Each number is 500 + 25 x the weight over the matrix's rms, rounded and kept within 0 to 999. Layers, rows and columns count from 0. Numbers have three digits each.

# layer 12 attention query, 64x64, rms 0.216, rows 0-63, columns 32-63
486478489520503525479512532492491510492526505473518446504495513522520509503469474517537531530512
514472490501487497481498493540497490483498490501533495487502418484420498466511525463508504520477
531484486516517512464498513465548531503460452475476522462495473517529517526530480468522505451509
502520542474474473507495513550492539503486529499496481513490486486477517537476501448442533482502
475471528549477472542474521507495501532508520497471500536524485469450500516419546490493459473469
490490511523463489449541498499490491442520543498528521493488498509531476499504540487528449539474
583507487477549512517489497513517512495489536504482491560483489559476488491462498458469508471521
478479471460474421489487488549514519503496446473502504510526504507497508475553471530519482483506
515486490520463473539510508483522513480456493500479502465499492535510517500479479585474508525546
536569506490501481442496489532464567483447509509529543475480508499494495490494507513516495489538
518482473517525492495507490478512532480513503499463594482524483504497473458508495478472518519495
514473510510519510533529503491470508563473519461486483499482487494492515548501518522552527446482
490458510479475453531487496456471484512531548514574524529523496465486523466487430517517512435515
478500517482545498528517472575520477530477440506475528484527510511483526457497478508497523515498
570524504476526551472469489456498527540509501490496511516485476475452515434517472546528509478476
531557463496507503507444504491501487507519528516510446478526478517433520470488476504479535510545
494501461481543483547453546552445494501489494472493542500468520513552493489485496530536520544469
454542455487511483483547569493498496516508485523506469498459496446554508483501553510485542517475
460496483500482496488528472534456490499537484438499513498520512482474451488494479512507520518566
551567547484460550511534528506478511528502488466501537550540526499520495492499481517479485461522
482548496485573475513507483455511484474512508481461472495492485507454558481473485476516509523508
563527516531517485519465533500487531468508480467475444457478543465509510528523500502467514494474
495554517525560519463477513467527469467511520499446544506498553501449509523529535479494484493492
477517490520505521528510462498477500448486476523471490526510478447497492484524490593514517506513
496496503500513448496474507477439523522519519525501501480521540483477480546553491514538502501500
457470441533429509508511487529487474504552491517482487508488462523498536493483512482508520456518
548510487508517544506496499458504492475524442559530506493526545512529497484490509464442506495487
488548546485475536521499493513490506485504503518462531445491494498505490516512520505517535487470
517447482498491505509524526464470522463494494483517480476472504554509576447489500525467464535454
504480484502530477536563499507478490551444536525470492486518488508507454486506540517499499480514
448509568506523495527469529514475447490507488515483550513495481491468452525491507499483482493516
506502488475523455541489459522472534505517457515534517506566490568455473480498529550525499488456
429458492515452465570506438503501467535530494484523518539514470515471503518524491515521494487494
482467479540462514466494544495520492501526499491454519514514453493492507471492497468484506522534
524480489472562503499490500472529506509503509478463514487519486518486494482475483503469474507502
494495502478506487512489526501506501518510523502491484460517494493501479508503527498518502483506
488514508478492524516561548502522497482514442526516524483499524492493519476533494513496493466488
484471517523469492521491447519519508534501522503485475526472450515493471471549479491500469516485
519508538499519521509520494521484504518493493482445483479486477496512493483510496526471524488534
514458505495474483495504526530490497479511483535476496517500479506511487474491466535510474522485
483490531526471500477492466526485488498517496515497514512500483455498515498500524490520487501523
510494532492468446481497450492504513523529488496506516546489479529468490511496477494500500456513
530495502488520487474499515513470490501514504495517493494520521495472465485507527534494493479510
484505543472484526500498505481499493497514439523488475493493505489470491517505539524494489536491
501493533541500479521460493487551478487460538505492482473481516538472518508504493468504504514500
479473488517459533490512542536491496503497560501511479515462478538525471461498531483508500499495
512532482491534500479511530472513480537499505508482443483487507502493487512464475493476511506493
520517514465511510489504545484493529497481528524506467488493545487480496521470492488476530542550
466514490495495534504497522522511483553463496557487524491486496516516511497455492425517482501494
465463488507452475485528501468465492490504512491520535507514499483490526468505545492521517476481
494539540529526548484474501503495501504496505516465463486500469459504490508518497536480493514457
484446517532479497474524532486479487478480517523505550517517496509516483473495518516492478493502
525538517508485499499485517495510553525500500494493488523486512556538486530470501517505491513520
520463490502476453517494525546454515459515496476511482480455508514493513520526465518480511490498
491472504499485500499532461483512474502505482494517505523532477483514518475472509505500492499482
493510492505496487530492496495504504496517519536464474472513544503493504544481494459475500521487
532547492519466491489493537475521475527478479517517525492496491496480487500513505479484474508504
461496483494470478507463519486491528542508500499533548540476500511523496477516500473487537537469
517496486483479540517485465499517480483502501490501524530466466521462502497493512488468465508500
541465527500499485494480500493519463521467489551515519480474500519501487536500496490521490497460
464465496522483483499509476526517522507503519532474518521477493500505489500512517497498492510463
503487537519467495521484478488533478459558468486461555552489491492526523476538499512505479469529
499444493569446489516480481503474479469543531459523524559500475498483556498503503504463505487485
524484508465477473525486508499473521499506450480484507498511530497477547466491526516522538468486
# layer 12 attention key, 64x64, rms 0.216, rows 0-63, columns 32-63
531555493479556487467496499475507528480422530500496494476496508470525475476464464505483532494520
540486453527524496510490480517443479473506519495504473482480530518456467497508479483527531503495
514490491475508550486522504474487531521478502529522545516538473510527457493497476480562506447496
526548510494557472506510518497507525512493538522427479463465511486508513501461491511482510488461
494539481520492515534421471493520469478522509437457480528499471496471523486500505447535491550450
510444475516470513530518454509535487479525497479499503463478503530531531517480508441505480568472
535465519534502529446541535469546465516464506505505506523463517482461458536476506474541493490494
526541495487522487462517488495469505478532509501525510520491559524498505466545489488472554507483
510532558524473581545504513506473532535452514503474469477463559514525484493475521510522466455501
513531515501489511512515493480520526500519492504449511544533503526505486502524497482518476534539
561522561501518541459496486489575491494543479526509533501509485487450498512502471498471474465493
493496526473545511508498440492563484542452462478488478529471476546533499484509496524511473460462
492509474477505494475458502512521544505511484495502505503463489503532494520483453485506516446543
495484483498488509475511527547518495532481481492474496514547508496493505571513545495521539466481
564505506518507516483461480484497528506486506500508517477494496527455505527531426484542561472473
546531455517467467541523513444478528487503526494506489480495512480479504486534473510517506497504
526477508500503498496456502522517539512515487475473577474456543495553547498456525484483517453485
456500516501524511500547502493473477516496469539500515492479479461493479470510556492490490488500
510503501470472500489473535532502518461486504475537480470520491451509511482499437476438524478505
495546490457460536512565524524498498494514472482485532516507486546493514551501475531471514497438
529507496520499482458471536508516510507500491570508506519509454472501518503483527447533515521480
519478508482525490507483507476464493439536510537467538508495525561537504485508539516514459513494
522517506524479461533479502508529470467466477536447511530544467505487470487513518533502477512533
486507478526507518499531463489476493461477452502470472508512476448479531509466496544508554506475
443491533494476471510472521465494499493516465511474557517474514546506508532498491470511499506493
454479452487516522527526529488476504497548532472483520497496515477531501473465475517554496500453
536493501514477493509519522455459469465536482560513505516525516492493552517490565504453525510502
486496507435490524493493487454497548515504486474469526496510493442493474547518500463504448491506
534529485503546517501515547498457538484469556501558499481450516515511495528487533457486478498467
500531454489489512520496518493523465446456538514462510516514500535470486529481489450447565459540
497537534505446488475437492503480468473492449461476500537519486488509521510555521504532534540504
514532537498489480493508495457486541499508445485500525526516485525476503489493482521462501442458
514510501489473465535506517532472469439499470470556494505497544524487488476535480482535536510498
465517525530502498475537518475484473473516505504501479483512477475492541528510494502526517515516
493533519512469498451472515517491500508507518494472465517483491500519506517487536476506532513494
500506483483483487504544516523481488481505473520486495533506501487477508512474513489498506500494
515475520529450520487494493530523501526530438514501544506531513469498469486511546483509485494495
484494476495493504525462509518459462484507512443530494522515485516487542504488509525472555517491
492454500476484478483494523501520533504522505481485510490493499499499520537505523497500510534497
508498457484503496528490492522496499490524462508510466486513497487494522454522513482487497550505
457501458488490496541490500514490483461498498501498501468474478518498506478519500538524512505483
500496514462525505565494466502496483491510506474530515502508520473500497490537488477521535494475
527499493489492519505499500483533516519491462505475509538512501512535513468514484501508490530493
486516491529500523529485450491516493526498496488510507505508504516499509541500514470480485486467
521496478527479498487508478514505478484529524470484481509462489543504471503495491537503506524490
508493480537520494475537503510509496448472503503508547470473501488511492478452469510499499516525
474507522519502495505530515513522483541496509512531531500517449516491504513482490509493493486508
519537507478538497477531488499477464515483500499473521496476464488503460490501504511505468484552
481477528523483512504531476517512494482483481499500503462503494486514480530516510516503495537514
496503463501551490539525513491495532519520527484509527471497537450518528507484481482498516475487
485480513492461516480469489509489445525507433500486514514520505537452552493490537496506476556533
495506473541516501505498486501446507493524494520461501470479502478498502496513506486507516524508
503460546493490474481472457538502486507482510492486536524543463493492465512536539500514478517502
522479497458501532484529522517431557483469532515491502479483557502526478492457518494475516508504
512520510484511489488496508507489476490503476486510485507531513502506492508542503510468510489508
527509485495504503510496566515505540497499501485531519491463482486496478501463518483495483483518
501472500518471516526521475534507471494484474503492485521475504518489473504542496517487489563485
515493501500501495514521493528446502490512527499505510463503502530499500526462504492489478508495
484497495507511501529508465513492530529474490480502493483486527507529510485481512519519513503505
501527486499471489509507456537521477464472479464488469544540465484480502512535491535503510544535
466466493528483513546513500549492489510477507498512488503504488511510531462529504494508464508501
509499438514477465527504506487502507491471495473513509450525536469480489510517503496504518506479
500515474471472490475507498517456539498520499496484499439486532510527528485511455492489559491498
472506449463530496525498498507460526493510492540495523483534512513528513521507487478534503496477
# layer 12 attention value, 64x64, rms 0.17, rows 0-63, columns 32-63
584503495465511465469496531511485495513518487519492471533453467500513509552499449460514486503517
496509478487536504507503484522503519522445483469492511496524502528538492486495490490539459492526
542452487502543523504497498491500459489517465450496554543503542487503492486528472501460447539529
513532484481516548532491463482522489517486535475490481530501498489543460470512472470509502521522
489456504491496546468502476516493497550499499482500516542507474511495529521471479474480481508479
497469527521503513478494496467499466513455449524482512448495518497438497518484524467537517521516
475467514481488516491497435515489502536503519533460544514468503505498513487472504497477509528527
515502447498474486493479506517514468496499497529465491534521493490539544477456477472475478524532
486497468506483491475482539435519496517502502445483499501455476491510565518521501510511510532461
475561516501511453525508487523504502501439500506517516488493505528486493466437488475525496464521
527496538515516546459501487549535498492466516474511489489551508453493485503473452515478471512516
488520494550488470491542503500494498502551518513443503512505484463523507525460521476501504500499
499493467508508447495510484533485490515486484545524495471493483509500454497511503511504468527462
487488493476475475503491512499496499490510488503504504486516511519517514504511498517473492491517
485494516520496479479517509534565494487497527493480496502532514529491496496493526472484488471464
501498452505496459521481548510542530511529523503458516498513484541520476477514478499474499459462
487528542510485493481476495482475508514542500501466499511509513522522466515436538499498473493481
476491488479524453497524482493454550485498476525527481540493505471483515530511534478505530478521
539473504484515528517492519516483499502525505515482515478492503505483471484523498497495530480479
495551497483538495483466499507522508474493487525486503506521534476485495502516478493508457520488
512469466513479462488504509490476503484493505513498506469530517497513516501522510491528487498469
492489520487467530506499505516527509479490492493523510519482495476519519538499469515493503487445
499489505490505517500513481477505494476475449504532523528477502509431533506507503480471526495500
517478532510495491511474481475527458532454496532483470525538507491523510518518490474518483465496
516462490501478510533483492429509505513523502540561509483502461546480468469540457493474491471482
443532481555518487465470549482518492496491480497493467453517499527480468494575486497487502510507
483508481514502486489469503542489503530475525528484476523505485527458469499491476506525549502506
473522493495500514497496501525517528538506496472485488484523506520501502498553536491493496489528
465527483500496490469538476477520515507505541466484501470515509479524501487482518467510473500499
504513506508495519459526497491500454505516526478485475464534454519490516467480515503502506500545
500457508494501510525484499491486485529529516486514481497527484520500531533476539552472499505482
479559523476460496505521532506523527506508472484480462486469471507486529565528532481479551496492
550492499475500470539503516457515486473520488508424468491486487481532504524469520497458495529523
476517507489463492484472538475502459502432496531521517472543502537474538481556560494541543480523
485488473560468478476478528548512450518463548491494469478540506476538524524494497517596505535518
494487478524503478474517504520464523501558532501483535490480490486470520545502519547485522484521
492463495514502473474506466489487552522477537524546513470488492509500480502489477505511529477506
514443500447550528523522490514523506505510486482536488440518500459473478517540516517426511510479
475490504482513541531492475493512533555502502454503502537492488482512521509532515486517510497511
512464471510458520445541522481494481527529495488502471564494469482464553521513525463476488521527
522494536513483518460479492493520510541477497540477471468528547475504475465517512500515453507473
501525510491489495470491526497522483502473508508532471467520499492524447464484517496515470509481
441495512522496510487483494518500483502478507491487479483496570493522474508555521474527504518477
479524489496468510471492466517475537486469498493543500501455486465458512557505522505498540499501
496482516481525504498495490514534486528489471516445512492476503490479519498530480489488517500533
487515473477538495500483508464483483503508473504489500500483469487501500490488505501497483546502
541467509459528523498515481463535460501512509513510528516498506439487483478480548500458543497484
444542481532472494491508545508505506489468507493501471521519470531504492513508530470530487436513
494456533516471513458507516511504517512486484501541521512537497477488462455489545511523472500517
535516495510500503490489542464530519509512507483471546488506516523477553504543497505518490472489
486470505510482508465517510476527488502483527486485523535481506462490470459483514512450502488485
482479547481506462542524542497507505502481511473490504474517488519532509493506530523536439497477
508470491478504506506502498512516507488498509507536514532469492490486540498480480552470503525503
506538529494526542461490485455509492500435493424490529551481519493502544538459454481443509526500
500492516494499473525500487471534507461455504522533458504525482515520520515483458483502482500470
497503492489482453499520508535520473537494510513505435567486497474510528498450523486480507503511
504493456505510493476489486514498502455489537527513475479535488541485482506432526480538493488523
533561503488543472507527451526446502496472504534486547515479489488485442448525503498448498556473
512464496554471447491494537497500483491491502518529487447556481524517497513491515507533477461480
521497553478545548541449491523508496476480479478534507462502492488487473487522440485510459533438
471514473491509515468531517453506483481528523508545508517510459506453513464497527473492520489532
492453459458504459475503496471456494514438480491459488520489517530490554532530553510532490500527
513454463509443512501527495444518496513480516468512534522468491471507499495502475514534494527489
539490534467539517557540474525502513493469488510540493509477516511467493511517490507450515521504
# layer 12 attention output (transposed), 64x64, rms 0.127, rows 0-63, columns 32-63
454555533497542503507487421498533512485478492468465486443533501536515498470549490532499517556457
496509477503492523447502498487551511470528525506469471514524495467492515518489456512482503509513
488508509510485500463493462447477524516485478500472469484528482495509487527469493512524498538485
510547551511534469481511490518507527424496513519522476479518495465489483538489484520469491505498
495538488488504495485532503498499525511495519499468509474500518430499510529487493523506501479489
450537523463492503551477509508518560510537475472495488517510515494494481519483490473493517495522
546562473507488469504474490507489507479493500465548475514509535502489515504507480508498503452505
530531507500535514502522498487500517529519490484496501544491467463506477541537497515506502481470
485488514523473501528500511496462509490501489510504521525516517501498478482465510512499522503482
538529511444521473468472475537546476470507513463481475528526500470515474498501492499491514499508
514511497509508497483519520452458487475543440501506473489511471475551521494520526501555506516497
504498480458508514505514496480467483546522495492551495501520528508504478462529520516484490504510
489532472436484494483496527512539515507492477503509487464518489480514484491481533514499522519525
498481507489512473484489484508513470536473474497470508519490485529483518518510514472549520462475
483516509483459543506480514448468478498490468505489493507458500463505505507502452491479532509488
459472488491496491507503469475489438529496470542493494507504496471495505515512508519521495544532
544485482471525484483491484494524495515496512470516507506493486476502558490494489489445518479532
522535524489455501518480505510557474551455522473477478466509525536486465498498501507491497483446
475487525495485460494502477547525530507505523525508521459488482510478475508515504505506467555547
493503490543505527482500458482504473500516485502530482480491488507531536497496462518523493485517
472470509505488539494536529523492464525518490519519498496499480496471526482460532513497531507491
457506486500499497489520496516492485513523513509517565486489469506542506543514513503519529490498
469504508493535524517483509530483508506486538511480502492518502482529492491485464512492495505518
496517502490500533480524502546515530513482517455489520488447530517546518517492492520472509500469
467493463543520466556510531519493484496465452527481477474506528473478508522463528525512542505518
516467492505511516514524478541491513486476505536478526491511493478494493458465517484530495479491
478517523479530516537521476478493480476526523503505477498518513467524524505496515510491455503478
479478459501518504510498508486505524489485511515522497509474490500538440492477469475478482481531
495526500485525489498500516491478470504484450511529474527492500491483505483494481489479503500513
493485508466531460518490534483496553515515452516475460511503504524490467489534462475490497508488
465509506492494467486506499513463476459486546519523491546459508481512493496499515455515508511523
498434536479510514484469499513490485486489515491481531471522569508487498456522530508562516422514
481512478469482488505560497513510466542485479520525546527555447477488468477532453525558526468504
535497511477518444496503539503470618525507532470497559503455494477537475547450478477489493477493
473509506515471452575433492489492511499501549569491504487427503514481484551503500494474476506517
494509496514515465513487463498518528486452500478479410448538490498477500456526506521469532509528
499547484489491508509487458482539428506492398503492517517500513487494513522522508504494482538514
459543528492538528484514490496475508484477497505469515510549462445516512499517494570505490449536
490475480530491507496525519537509543455486515545492450447526522482540502481475508526444479484535
577545517516556490473487454504534508462485508500486415495498494483443485549459453497495476512518
517557498520539492535477452518520511499565470488510531531504509503481439522497520514464452528487
502509477471489509509517502519472517496512505488537544489455527514501532541501445504514528481466
552465473499521542519461492456461497485524512493492507538475465518557502497554494523492468482512
479507478516540509515509485491518458479526504515453447511462479457510514523471514489450493490542
491514450513514480505510485486448511516504521525535468483538488473504496490499469503487508502502
518512500488489480469505508515507516489491496479530505514526471475489515544542503522515501469502
468492503503559503462517501497524482487510536515494469526494486480485493477462463524533554486518
529535486481502512479502505496518496506455537514506522453436544520538490522468469501502481531530
535535486466502498490481456511497534506543498503466516496460523533493501539517488514470538497492
531509519492492496487503512534522534503448544487487493505500476532460499482498499496444486525471
493501461505530555501506475531545494509511506501507465536499528480489497493500437527522494460497
513541500486496528532469485503489509549495490522463528488541505560506443487503472482485507510489
482517529464473479483488481516511482511477457495464496473550500513476518490537521515512518500504
510467489478508502489526551502493490489513518489493459499523520463467501462520537489550526459499
495442500465514471524523544492487523546512462507495566477507539493505492512509511483553489492554
493474490485515479512473500522500537531483507502491489470520528491487495550485497472552542480536
486491463465484454509481488510486491518493497502507520532462529503509519547500481472524541469501
446493512467542499509516508481544539494526496502465523488564551463469469523494484493466527438490
513554493501509483533470480520534516505484518476510554505446504541519497512515498481476492513501
486451525505468545498518507480427532486550499524485563555486499496517499450511528497477460508521
520508534498493471460532466500532528504497501511494492481457477515548519510488461512507471504494
530534452520475502531502529513494518484496528508516487477522461480461471508457493464494489457519
496480514449538518550484494542522504517470554472491463507529553506479480483464483460477478453512
478555509492492472490501489494496524494492446500448487515555508436505493504496510530542511468449
# layer 12 MLP up, 256x64, rms 0.289, rows 0-77, columns 32-63
509461517498500524510463480449490478509519485498493495507473505437514524481470491513502552487457
515466490487486504469508531476491452531530495482499506516518508518483547515512466479504521465508
512523527493526518458531547495459508513520490517493479479493512522510479533535489490556517480511
508524528495535479480470525517466508453496555491464492527501551509483495486535509521504467490478
508531520514507494561476472457486493504506505497473517508510493457489469526510475510475521495430
513500493498489510481453563506544455534484472490462517489440559494537506513479469549517535497490
500540455517523497498495476502483476511475500550500513493525498500511524489457477504515484521473
474497505529481497464486513519513530525500526520500462521513539507485487474491467503473521475527
478478481516514522470510516524496529570486483526441507536435482496480525509517523485475570525491
478495487480521520512487498506490481499493485523471545525503515505496496478530505515515510457470
512495509510544489486507496524497497510496506517483502506521514524571507522524463547482523500472
535521475472509450513548558516516491495513483527509487519499507529463492473474517469482515507503
500547484491529505527506517486477499538501503522509529497455494499481462453464516528458505517484
491533532490465452523523534492506496528548486488518562522462500539516471511519524480498502481493
452516523484549552507539487505466501493453499493501466510514491536480496495460558500518493478478
528494508522501550494494509513480481520460486527555463514527521512471478478527482498481507476493
473495565519495511438541531489452496548485526495496502521509509463539449473478540518523501471506
486533515530541486525490444473523504476522530533489515486482492491518468498511460505452484504501
501533515512503480543496554487525528459551496482473483467473535460490467491506489482483494481516
481472487490481509509544466542493481535492504509475496501514512462510498480525520502493515487455
476461493523508537483538431512536474489508495545486479512505504487547513497513494459521482480488
468479518478533470461497515517513555530459502530527507492522502491499441507516499523498474534475
491468471422491477484483465477516490515480501512486495495483500533556528484518560459518474500501
548498513475516497495531521506483515462507555471514549464461492516482507487531485527524507489485
515521518464579479501527484493506486458503510503481491496502523481519500510510453485531504492503
488519529511525479537490495501507448520523536471532543515458497497518494494466475523504520512518
516509502499484487497467496480484494488525473487542530506504515528503468503459513497534540471535
534547515462547504493472492463533503505471532485509484546521488479461514494504494495469539546462
470487472478472504463482490437516484552517485507471521502497535546500507476495533464510508495496
497518520498519507461493475477472477551501526478481544475495470467457525464503480412515562528477
490511469515502508499479525492508510473509492478520452498504500460519496468499457520489458505482
510500503488508518519500535505501519460531514476508531509499505513484468443511498445517487467484
520442495470478535481523513504494526511493466499470533504492486508505454525520512487467475518501
462477483486458504477495516511520495531494554538501495494534480528534448485529477543495507441507
507469505498460567464492507475501503561485499521514470455512478534491471520463518458540547541458
503478530450516545495481480497521495513537496503460525519484478496516515492478522490503522528505
492534499508534473529522535519466496491498513459525491496494468487478479506485509462536507514449
482521488486524507490498514482518507492502487500525498516505448504486500494468489463521493487498
531485435513483506490524514478490502535496525508472522466493513534538493481511530487498504446528
549515522490472496473517483467463509498518527518493467518475510487468511505484505504461535474509
491544542475478486515529512468521491512483491513488499495532502552507456516471454489532516500484
444519541517530469470537528470509481494492502540453477520512542540529516510467474481532549490463
549538518469518515487507494500538525498459491509464509492489447440490502485481476494486506543513
493492496496482554448518503507502537543502496490520521482476507497464473495452537523508524493494
479526472526518475439470466492493506499499468526491530541451491507538535526496454535519511489494
498510521511517513462522461539499503466481534529495526477517509525510446473464514497513469493502
565504532480496469519501494486525466464495530506471519514517530508546496519486473522515492468485
479499462510476488463476504446513513533497498500468490465506503518520510482479561518526484488484
536536495464541471505523505503487476527522495466499534479466495502489492472514471529476495513489
495487489463545456511548493509505506492471512486497502510516508472494538508528450522512465535462
467511499532488528464485487471469515495567478517496563503509480489492493481475469519467510499478
499532494525522509549534503483508505487475474491514490471495437490517493508520455493513496522485
499505548504538469484503529515528458528505455513502502475512478514525482453459464517509456485516
488491519520520501482496490479517479491479513453504526538460545515549477498500517541515464505504
504517505525516482503525516523501520495487512492546513513505495491504536457453479517505447483478
499531453485512482503504486476504485529496514548496506497493499474459479494507508509514509527480
483488476521549482514506528499519463504551548504472438539494512507483527454466516488483527535497
502511524518490506508508493471460526493484522480506526455482510489500542499509523487502507491503
502509495485457505498530545531499473519503512515518537503496494530511481461478486503510524482516
544491483494506473473484535497517507489492502477510470535491529545497523456512483459522501477500
490504519473544540483477520502500479470544494460517498505490502487521483490478461474482505513464
530454490470490486428514506527466487554504521493489532502447521502533480497543540477454515497527
476458552489527446501519503516521483495491542547481493523482507527482490485504461493495552455463
495501481515499508518516474449458498474479525516489482515523495518525442466507471558481507524484
476507475501493496499504537502502512530486466456495491529533500516547497533507479513489501486521
441488518472519526474499512485522473479501513546463495472484468500518486469492541510512536497464
499532554502535491462505486526506494482482500485514510518477500474497509499540471496499495504477
512536488468504490526530487479553452480534498532470500471525520527484481516485492490518509511473
489544495486519483527506499508461446505528482514516493513493537520521470526499517473433529500504
502537461474473444444485511488494540524473485512482489501485520496470515495503544449514489505471
482485485508517480470550510528544464490475508507540464497461549493471541501452526525494518462471
498495467465491478507504544542501469558475498488495495485506497462543506480537530551439492459484
502520534488505485515479478519498530504519495550509493488542490504549439470504503486475508458551
462499520522501508477503492509513465506468472502509476519454516551498485495459463527479508494512
487456515498500516508489449455518522508532499513483528523529484530562515481504516466445512465498
532460516480504505506491473515478509476466479544473477496483529476528490446518505516569490511492
500480519486557473545511523511521458518492515468502520493508507528494532459458532507525494499534
541524510486546517506536517462480494492493550488485558485466490479487524513523501487497488495493
# layer 12 MLP down (transposed), 256x64, rms 0.0685, rows 0-76, columns 32-63
469504522526504491490512509506514521470461481480521518527479482525471483487511498528495501500519
496484489492455529482486534468483513535500510525511462481486479534471457492529582494472480485468
485510470512443474519479483492533507493513540478510480514518466485483518475479515522475519516472
516512541478504480468509516488446493500527499513517548515508489512513495505490517494494484516497
471520523510496522505525498479565514478466481513541536463564525445504473493510498503470554471473
560507566509434531498463485475478551478548519501486487480549533507491447469521501477463482511534
461483533504502512519463548489468537521444518496425470508498518487503510510470478506553493503486
506474522493477506499486465503490513487543520487467524495495489513507520528487522471495498494505
512474488540518520488469528466529485545520530540494514527488510494518488488467482516491554488507
544504484527488561547478535533502522494502543470540431469459466529482513516483489489495440537518
497474531520485516502496559520489489511491483502498470446489526465481485512519509534512508520482
538521471489459535524500505456530481465512535453502500524474500498517521489533475484495472444511
459495510536451518470517466504477523506519505492503489520488502506504494523508498511538500479502
517488498533563546487533470510503509504488470480506491510510506467476538471503465488483491482459
461490508520561489490531464530470497516477523491503511500491493509529458464485543494502501460495
530513475497454480514493460542492513482513509491499533541496511476495534542493495497513501487481
507487536493471466469488489449531496503538467508491486494500482526514507504468498483505489511482
508482498502471482494496526540491508498439486494521501521479529470467508460500520506541533472462
514466500508522471514489532454456506535462472513518476493569515526483515454521521471597512498508
526510521498504488508517500474516494515479505541516499498494458578504479481490503467499498524574
472485413453520484526511508484518527503492502451562494461483462518546539484528490482497490470525
503488499535477483539508491458495474470506470506481532476448495528503522548508496541466458513486
509514518499486515478467483522456475468477557528497469475542502489541489468502502491421530549500
501506458458508471559520503482494500558512442539493491500539528487533516468482506477488487476502
514480459505458494467523535520503528504503507481533514539504541500476556498514499490436462479478
452459501498504465473535497500526488521542503499473466499555522475538505480508491506513493454508
506485522548486538541550469523509464501484480490515468480495496527513491519485465496454420551511
494506534466481479535495514508449500483480487477512512557519524512518465471463532501517493511511
586488512515491508489515491497482498521519501500483475512491494486479522512481467508520492460515
553479511484478507480553458494536473504508495502527473470533516469494488540541500470469493455500
502541512468492497518506487506514520558496530505503448474486507494526496477500527483503439510492
521495512538512464462526506478493518502523494457493515484535445562543512534523496507509499492522
520515502502526495509529481552483469459505504509524520544486529512480483493533458488479445513510
518499511470486484557496564474525505491496516484489489528527505503553522464470462508495481506532
495498548514535463475489485529467522500518504497490531512493513486448472489510532515505459450494
514475499535477478481458487481523524444506478478489493498471502523468522547509524495513494512514
517496526495484481492495444540491521469540513553499519511560514527505517526518450465499494444535
481498542491516477556510520486511508471514486509495504490473489503528532456513502535509462495509
511475494507520520501499476494573485511502526507467532507432466496497504473461481473489520537510
555500483493504470540471505488498495462538496492524509530504487481529500444516506474521464530517
539495491508515520514504525480479529457489475460491495498487509471516527486512522520460502470475
504511504490513471530511506501490552500512529473463503505509495499489513493531470490515450527524
478472537478495520533476444511497523481493472521490519569498522520470509546444537487456504482465
519505489515494456506524541470487528490499479485505529501508507492473513478515478487477501484498
504474520505487451476484516508486519478503529487478524455488518526511533483479497537517528532482
483470543498497482494523473516500494520485539484467480532474498461499568494509515464535510458519
478508465490552492496515515476484515516476514519495521507480458547503520471535476488500489481473
536497556504508480530542499514547499521491504472526501499487433517531486503513501511486471517508
519496472501450534484498491498479507494525518507499467469520482476495568548472500473491488524499
560481513514479526475515516453512467506518481512503486540517518511456496531490544496469509477514
466496506524473470471500465460506546499488509475528442497475502526517502488498477468513496469530
504522496459489479491547497501532515520528486486461481500524514514500539466458521503496528512521
524521565519527507523504481493472510477483507503481534471483494524484490500534503512563460461522
480514486482506492501490502503505445507553489532495499471519474530457464473495470519524508511558
523473466512522507518504525509479460508494472535474491538520513564498467490511520476482525495485
512523506469511512452540508506517501538463508472491500546460490523511504491499507537497472489456
500458528507507493499507491517495490503481459514508524464517526468473506446503480528497534497560
509499517541525490478475471501524507499477503467524500500486489488492474490497533494515493487525
472528520512535530454484507486496511528508491510498453462513530501515518488535467468497491483477
534512506509529506531507453521492504484459541490495497527512474489475462484472481529503447518500
471514537512514515498496483512498527518521488474470504527471468479472520518482462549526501512495
479485496504491502483515486527515563486514475476494502461505520458503465503518489503502487517507
506505471483498498537513507510463511525512461466494545542481514489524517490496503539493501559474
542501563503510505481501501510488424489484490513518517481485519538481459458526492488501514514502
494502485452499515547529518506492509496523506495556492478474511478501515500505525477493508472487
547480559450513519474480463485466473482526524541525479455516495482511516493517480527434507534493
529497475530511490526485503504513467513530520515518464527523518478482523505548494511484487500507
468492494449554521492499507500532553508515487477521475494541512490532520471497480501470528524486
515553497495491543514454500506508492480487513502509529516508490509481495486497478490509543439468
488533533529434506505498475541485478476493493513479517494489545447508496509495526506510469468572
531469473548477499478523510486508505473507484466503508522486485519521491511511514496464474507511
511462520510511470544509487522481521477540481473498474502527477489478485494484518522484498512467
521493522500499490528516490490499487447491531494486524530513489519471527516504463543448508471466
465493520467529505541492446472523533465523527523522487523510503517449481513519489498517492500504
506518476476509501523458517513489466493511537523529495518521495454490485531501466491503516526518
449524454554480497493509526481489473495490489492457530547509492507523477523489483509526523481481
508540488477494423559496526534518480446469475474512529501534516545499523521528511448526482478494